Weights of a small GPT-style language model, trained from scratch on English Wikipedia.
Architecture: RMSNorm before each block, no biases in attention or MLP.
Each number is 128 + 24 x the weight over its row's rms, rounded and kept within 0 to 255. Layers, rows and columns count from 0. Numbers have three digits each. The size before them is the row's rms in percent of the matrix's.

# layer 10 MLP gate, 1536x384, rms 0.0364, rows 1096-1129, columns 192-255
107:090114143140151135103127127102141097104099157121162129158129094141125174098114095154160139085155134102106075119109121148142088085097134133139116155109120106078125128116106137096159150134136131
106:101114133125090142113120138100128145142141124155156120115109114127134128098119109095136143080129148094060131074131176132095130175156139150142111114161102110133138079129126111139156136092111125
110:128099109098128134155142116109101137162122138180140090139118139123131129114161133140156123124124141113126108117115108127148092141101163121112132134110158100123139143095084095098115139139141066
104:167127117095153151161165114151161087093151133138153126139122092126125131110088081109098162148115118150139148129098135133123109158169115157114126118131146120156134136117117093123124104095107197
098:157138125152116145116148140124135115170145126114153140140135149090091100168108117127101161122125142114131101125105123112109083138121133133153093086114150166114122150116102121146113096110152168
099:167119092139119186128159082125132149152138098123145137098129130155161164123109102109124088169135132176134115134106124135161129153100123125156135127130111115095150114106128156095098095125118162
097:087146106125147120101169116124086144169169094111124107104102137111121120122106121139146142108111110146160127152137142103125096179134130130154171164159177163117121124152160091163099168149102095
114:105133135093117134148092163112102156089159124124128109176149136126105155133102160126161125131125104099157169125138152092112129112102134127168169109140131166155119137129119127103098117119118107
100:150112159165111088126155127150152109130105119130150111126124141131087128129107092125110128121129157171098130156130144162116173135150139101119118117134133086129095112164123110116147128120132143
099:094116115159122120116162131141177159107135127104108159131124153119110124156134158130126123083149121088122143108155102140111119158076152168142125056144158103142125189136108123091135152144149144
109:131205121116146151125092110101121133100160099125152140069137093104158208107104130133133148128152114138137130094140124143117146142140158131171150166135125111128159154144123089130144145147120131
097:176095099163154107148094113148135120119139112115092153140133147112090119114103139140124114115114083123108118105114126178128065086106114116166161145133138118121148182124106134133149152129109121
101:038139112138123163126129115153082118072116142138163118153099114119125124160079159103149110152117126098114122148120116120115085134126160149133099130086187139133089089136135100107108098116150124
104:103127080099129126099110183141093144121160137132174132111122127112128159137132184173121102118163132120134118175090143123101084118126099143129112102144103158143168154175119143131132096133175150
097:110121139118112152148149118154156159119103111091134106118118115095099121132149143134102117131119173133135138178126113159113141119157129155143078160110113162154125123144163122177164088083124100
099:133132101117174129107107088075186122160123148166155143122119107114108122158118145136113115111135111107113154140125124137111114109143158087143128163088113144108182131135143121130123131084118160
101:116118150173130105084114143095119151120151128153163128140104112086085163110139131129163077087135144099095087106160113153097122136128087122107144112157112126101138099166122178126123070082110139
103:154108111157144155144150103120122149093141140110124136117106129115108107147111108129119132167091131140103141113124151131161152096168098099176152143063128118158106105141142141129143110107098138
104:094110130135107114141083122121122115116140117109132115137120129147198162098147079130121120173157115122125115113113110158122143095133157142141135136105153124125110128107111170115188114120126118
102:096139086134128145138159113111141130145129127164143110139143087119126123072134170097090142175100115134119157111110127180117082117206119203102098122116136116151133145131108179134119131136125117
096:129170141152129140125140154101106092161145155135126160116090110168105082120103193126135123143136135117173077110155119134125089141130182122163104096167083114153137166090151143128124128104128137
098:095117123136157129137113150138103158102128124095175144174124101132140130115116121135123146140116113116141119164083135089151137182109105137105114169134150115149121127100124108117148099137145096
101:109150159098121132131160097133102089139185159115137117121133134114098132066155138132097115158137123131065177160120143156146123134133153097110165154131143127125122130123138120115156136126126108
105:118103119157127117131144115100137154155158128162108110108138104111091110121119107106099127143104180128114143108151093153125170066137145097144133063130136131113106103106143117158166143108135138
100:103147136146091164083126113122171171139147089141076089137117093124143131144132124121118090125074164121134136136120127148129139155150132102128097129096146129132159136115083097098142134111145097
100:139080123121114083095138099085137169142101078139127117118102139133086114062144078126116086174135149121118107110156112116116102139097094128122146121126117097179088149165142088112135135155134134
094:154081177100155094111117160155110146169101132103144166136131103138144125100092134112102162134103095149125161134165147102126140124156113114144135134166112152143152084126140149143113109154161101
107:108170113152105124118137168123124157114107107167127135158068151155149113100147121113109152135108154131080123163151099111144154127130103132126072120147132064127151137099140120116161063102110129
102:144164109122104141151140123128094139145184106122114106121144095106108114126108120108149170125142193133134076167094113142113120148130124165102106179148145135165134147080109125106138142109097172
103:111113093133156147122101127147099149140170141155116081108111114135155132139133159103164105146130162140132107140156117139113087136171122128181080137169157109067104156132125123101128101118155134
107:119153116082124107134157170154154131100159178130174119134187134101121115142179077133146147168121083137141064130081123177123124112133120180117133166117109148180114119133137134138165123114094128
098:173137111142147107148165132130153168184131118114141132121104155145117159078133109180104119131142119121120082097153111107159146085144162139108157095141127104165116109074128134096128134091117137
094:134150107105114081122116131151142115072121110153135121131133133101105101125101081138097129143156156120127139085138080145112150115159119090091116128138134125158087112191123083148137109094102129
104:142102108087089124104128102140118148156132116115125081115149123129139111097149113169128136141145132148125130150122107109155107136125142140111159175144145148140112181111109134120096121164140114
# layer 10 MLP up, 1536x384, rms 0.0363, rows 1096-1128, columns 192-255
102:147100106115075141120167138104123161101167118135139124141132086208163127185124115132125076143117170142108116122113122117111112162125150122139121126138126117140105110153145149124142117139117143
107:065096109133140104119156101142144142132116134131113101149089094077143094121092115108115157168179089079108119101105117162137159143113155147126115122160081108137122146137128119107204090129120128
106:147086139160126122115106157068102160119150140107124177090136158157120110097125122159126135126104140151109150152118132132116146115168137170140149105101106127107148150133140106117131164146192073
103:088099150148127111130135146128152133093131134093187107124109121127132133156086132117117100123125158140123107111121136092153106136164144130119149121147122182165119097098132133093144103123127099
097:128129114135123122112090154116173113142118144110132129108157130116117106109150147112107091110116147153140126151151091095096123122127170085196132137078153153156107107118139151139156167141159126
094:160115123122155145111143094148167107148095123124146110133127096117134152154156171132151126154126172136156091140144123136168110133153093106146119134107164153175141115128114129120131154162118122
098:147176101076129076129120163117136108133108123138123116103151135136149133151136140100105113141112148153122116091126141128124114134180108120144089098124133121154152091132131160124154128165144142
104:156131155124128111168152167148152170128139165106116129160166131133146135149130126135140098161128137097138182118128092091111132113170105142134125124137128143149095102125123162104143129140131120
101:119126120104143133112149116115103099108113112129167139122151155141085152116104153128115102158109160131073103150103143136126127110166134114135124124131106155125094119106081144135133148079152134
098:204123150149130154140137136206119139141115149108108146130114130116140105120143072116185158109165133057122162126090118111161160155149110142156119155130142113120087149163125113129166109127106166
112:123126109110146137138170100166141114169103115116117127160145186167173139129093109105103089166129132104153098137122112101148138076139132115118133135124135130104095125159121172113106110145131092
095:109152138062137132136158110137127141135120148140124156127172123122174105111153075132118123151125139126108113106133122121101134157115131114159127106141152147116147127138108113138108115109102120
102:145142056132158135109120106122127155135106093120123121141099136119112110121165116130117133127098116134092162134129112159158156173131159171120120152134120122102141146125112091096159100103144144
109:081112149164161101099143128120146134088119112151089154143136077130133110122123114123080120113113174158083153121139103148161129078147138117109173163117109119114100091115125107109161143162153107
098:097147134108127105179167130124133138144126123102103126085173130084162137093156181104077135143157138142101098143073110098154121148150124133116136103103143110167155134145119126163130136096139114
098:135151145151089153151098145154109095092165131171141166136125147116130097067121092140132130163128165104182177146137124137148156144127122138138131133131158091118117137141139134135094100122123134
104:150168169087127138128084105134128127148140125144109097176149139104133141135120100117136074103141092126139118121141094148121139064150127124108143143121147096112109154160113109158110129108149125
102:133171151130092084111119130103143110191124134073141133118128160128129164092123137116132133168126137123136122093131116157112127135119115163134102124157154145095113162130176133135128095131194132
109:063159137141120100153146162168132140107157129148107094164120107114138165122159140167121111116103116144145176118135134148131140073096117100111093124129139169123106140137116160130135170095128146
102:104143151128116119098114121154161112145124106092105174141144150138093075130147121157173132072151106159147086126161115107129127140095138081105162101144179140148098136132136136161158114114184160
097:114130136121093097149119133119105071106116163133146157158135097143114069159107177103116156117135112120149127133114177146097107157165174126192127127144102110096140120097166141112127119137130138
096:132120130082118121103154095128107121171139125133148100107122112165179075125173125126113106131142147147097126123113133151111142156117100130140131103150128104142112119179180123131129108101146126
099:161101160116136135130112113115130204162155118127126108098114118117108152152104126118096159165144105150123139179152102099157148098129063151155111093130154109122119131095108154150122144141103113
102:105146103123086099179150132093118068157122139141142183142136167133105109064156102192156102104096151133105085130130148143113104168148142116153098136132121088130153092154126135134138115124111118
095:130119126142086159131122148145093114134116131167114138169140161115107152128172129190133150145152135127100068110152070177137118132070132117125147115130153123132119112110068124134145137120128142
097:131114154118124153108089103156130123144152111175096167130113111094177133104130099084130114137110139086119139159098132143115115111113140121107118113169135159136125128136122111098158140128144105
094:121084117164134137160143137129137116140094098107129129142174119121121132130127160107132111106136140117127156090133115163165107142147103159138176112123098113162150126145142124100129121134067126
102:126091127127135095151152093099124150154140186188124109154117112080149160090101151147164102110096140141161098096148189145160125127099148149135121137086116141160139129105137094117121138118108126
103:099132141191177123113129113098141092091155131169145154103126129160137155103152109147094078129101129161122129101144160057169113144130134095112147151117103118128121116159129127137128134069119128
100:120139129133100121161126136105120141123134178109117158133146107157134123144122186112102120096098089171156131086119089143149135103139191166140124110152121128098122096094119092114119129130095148
109:126107079108088164139103085118105131145125148155087142136121121149170131159114144141165121093055128133154184123111187117121124104137131143125101132145183140076156135130172104070122107107143105
097:155131139126144112133131157140096072175109129101105178080112088114134097127095114108128138111129187133098119105154134109157114079123102133127180109166152174126123142147079145113116168148124111
098:147110118148161185106102187171085109125121139108140163117134146144172166141096144135116111112083107119134128119146138148118150134151131130077093083133133115140102158137119098120188139115148135
# layer 10 MLP down (transposed), 1536x384, rms 0.0363, rows 1096-1128, columns 192-255
099:132130115133172127134127149099124087073122152149124137122129129129111140091133130134136127084120107101115122138096138147163133114123132128164128147105155107155116099166126114101142094109114133
105:095151168124148191160148140095138152113118160112093105141083093150163094137143136112142128107141105088145129133151131134167143128131170116109121169151106124154126153115115147107107113118140113
102:149166129110141079126158117106156132099142167118102152095134105122096126134114153147101143132172134087139137122108121125143148116127090126112123162163169163121131097141086140139134106090106115
103:099148155078149136135135167170092148110105127112108123135116137146089140109157120110140115115138152111112112121125132116093150137153152092099136166149133150157145077132113139126129164090128159
094:155109144116133120194135125127131103127126136124092137185105132152150133165123118146195101126128152098156129111150131099109098100185127119105097145158099111167102161100118097136108108134117158
097:119165144143118085166084169115146161129090123178143095122165120117126120116146161118172109098116162132125128168129123152129134119073143071116116132085107193126125153161099140097144118179115182
100:120146116132181124149099135140108132152111098100123091083086096118146144147184095134120183132153144169099154121122084159183153117135156132128089088117126124132116159138153137107122110179177121
111:122113109141129142114109079124108079179097086167099126155094139162092134134168129119134127106148099167116109141165153154130116151111106095072108134121152089132161123141125077109133127179129131
102:162121100125092132127127087120190145125145127120070164138136172134101138113130145098108128099147151169144101152154130103115165142156087130134137101149112145144133103120165114111111114122105114
100:196134130121157131145093167162127108175152127165123155079123143117121124108143106112133114154106147131129147090129173136125110099142152117130090136100127109130118187116092096155158142161145120
105:121154102104135133138139162115094128111105082117155159123165120082131098111153087104156111082113087111149087150135117179156173130126115119125160126151129103112124116107120166096092138158156114
100:146124115095106146131146138157135129122142097139152168100097166141106081113105158156061134121122123102130138127086096134147057181110098144102130139150099153156157145086116144089151093131139125
104:157148131128127104112105104124137153164131101119076132089153148111157134133148088144087142121160115121125115096136123132139127115102133128133106102172134169131116119143116153127135114108091125
101:131124120104091105142122147099130113137105124143129162162149145110159096120103106120149140123156113136102089121166104129117127128147145094098146145111170154151114136135146127149164138129172136
097:049146125116148119125165134136114117129142120168156139120080104113132133141128156116171142120195124126123155045134146130138126089077128145136133159142181085102133109177079145136164142144138157
098:145130148125107120107163199115135116123134163096165105123142156134110095126109156149112149120135115101113157120177098095129128116163072139147152131117151123110141101157136143111153118147121097
104:168146113151108155102105141142119111104070080110121128124093140151126101114161096073116110106128106119145138106134096147116178142142137127117081100107155145108156113172131067133132128152105107
102:141112131162111099084156164155064134118164142084118118157149122134110167138097114152137100112119079142103165129150123103132121110105139121119134142107105134151135107125125130120133134122131082
105:108158127119144089142165149163138135137133072064125133164131112090162137155186110165119167096107133135124177155095108096160092096179084098161143084119121157162144132125151141144139132159171094
095:116130123135116145155147120170136129113123151089152145141150101143111144101143121146099114118116129158152109089149161119135099109187110085139136130154160149087143118140103157149179144063158124
091:166148118105148077142155097115133131099127117112133121102155130151141145147122102154114090113111160076087120135103086087151160122179106128091119112130125115110111099143101146113101092130167129
099:117142139103125105132107135129147128173084132103131157119163190148103141121135160122073144109129160120134171149145155143141110151089153169102108102096116100189162167130092160137114122176105095
097:119166131151108135151148137124159077113136131099145095105123145102111105126135123103150107160129110120135114128137127145144079092135123098116150132157143115125108090135121089133141080139102131
098:107154152177147152130154120120132120149122106118101099131114134092134163141107115076133105167090122156099108123141122129083166132139133160187119136127131098126137107137152102137203160103085141
094:081146125119152139157176142106178149086143133161117091147099143133163136110123118125100162081072124145136160097099162115115135132122114132113149132131145112131123150145105146112083140111127134
100:176156176141125078117142095113133120081107126138156128111149057105125108166087150142121097122136137116161174133121129160122168118126126118115137149105110121126159111162114127065142157155145087
093:146126141117113135168121128152132085118129147094183194105145163174161133107112165121136087117102090165133124104134123084137162143133119092095089103150138123183100137119141115141135144164110093
103:158102119128126115166068158087084154120146139113132117135119152137133135121112116062163106139106145138115147116143127154104101132127125184153142129145112168120110148159141134157100113113108109
102:120132138146125133112117137144142117122120091130116115104109144123166123114093123148169113192071109145148154116150117083144123121096138150161132088137114080139137076125148133148105134098096152
101:135158128132128111113126110114185152120107134094102170133131134151098124097100063108124120162163110122153111127096146106119154093083108077105150134121149093165143127131113157118126119113126111
105:172145103164087120124141100126155151129157113145093145145157138091112101102186132104092109128163163138132145105127086115118129134097107134147152107179113125080118102131096081088159135162119127
097:092137154125110116125117106134111134108097133120157142132145141132128110138133157103128127125124073163101132140096089134121156135136173093152118121109121125067128108170139157143074099155083110
099:101124148142120103105145184103097160100143090090074139115141110177186128115131116132166146148141095110092085131138151149123110095132171141146188144147121112122123176160148124113083128114125147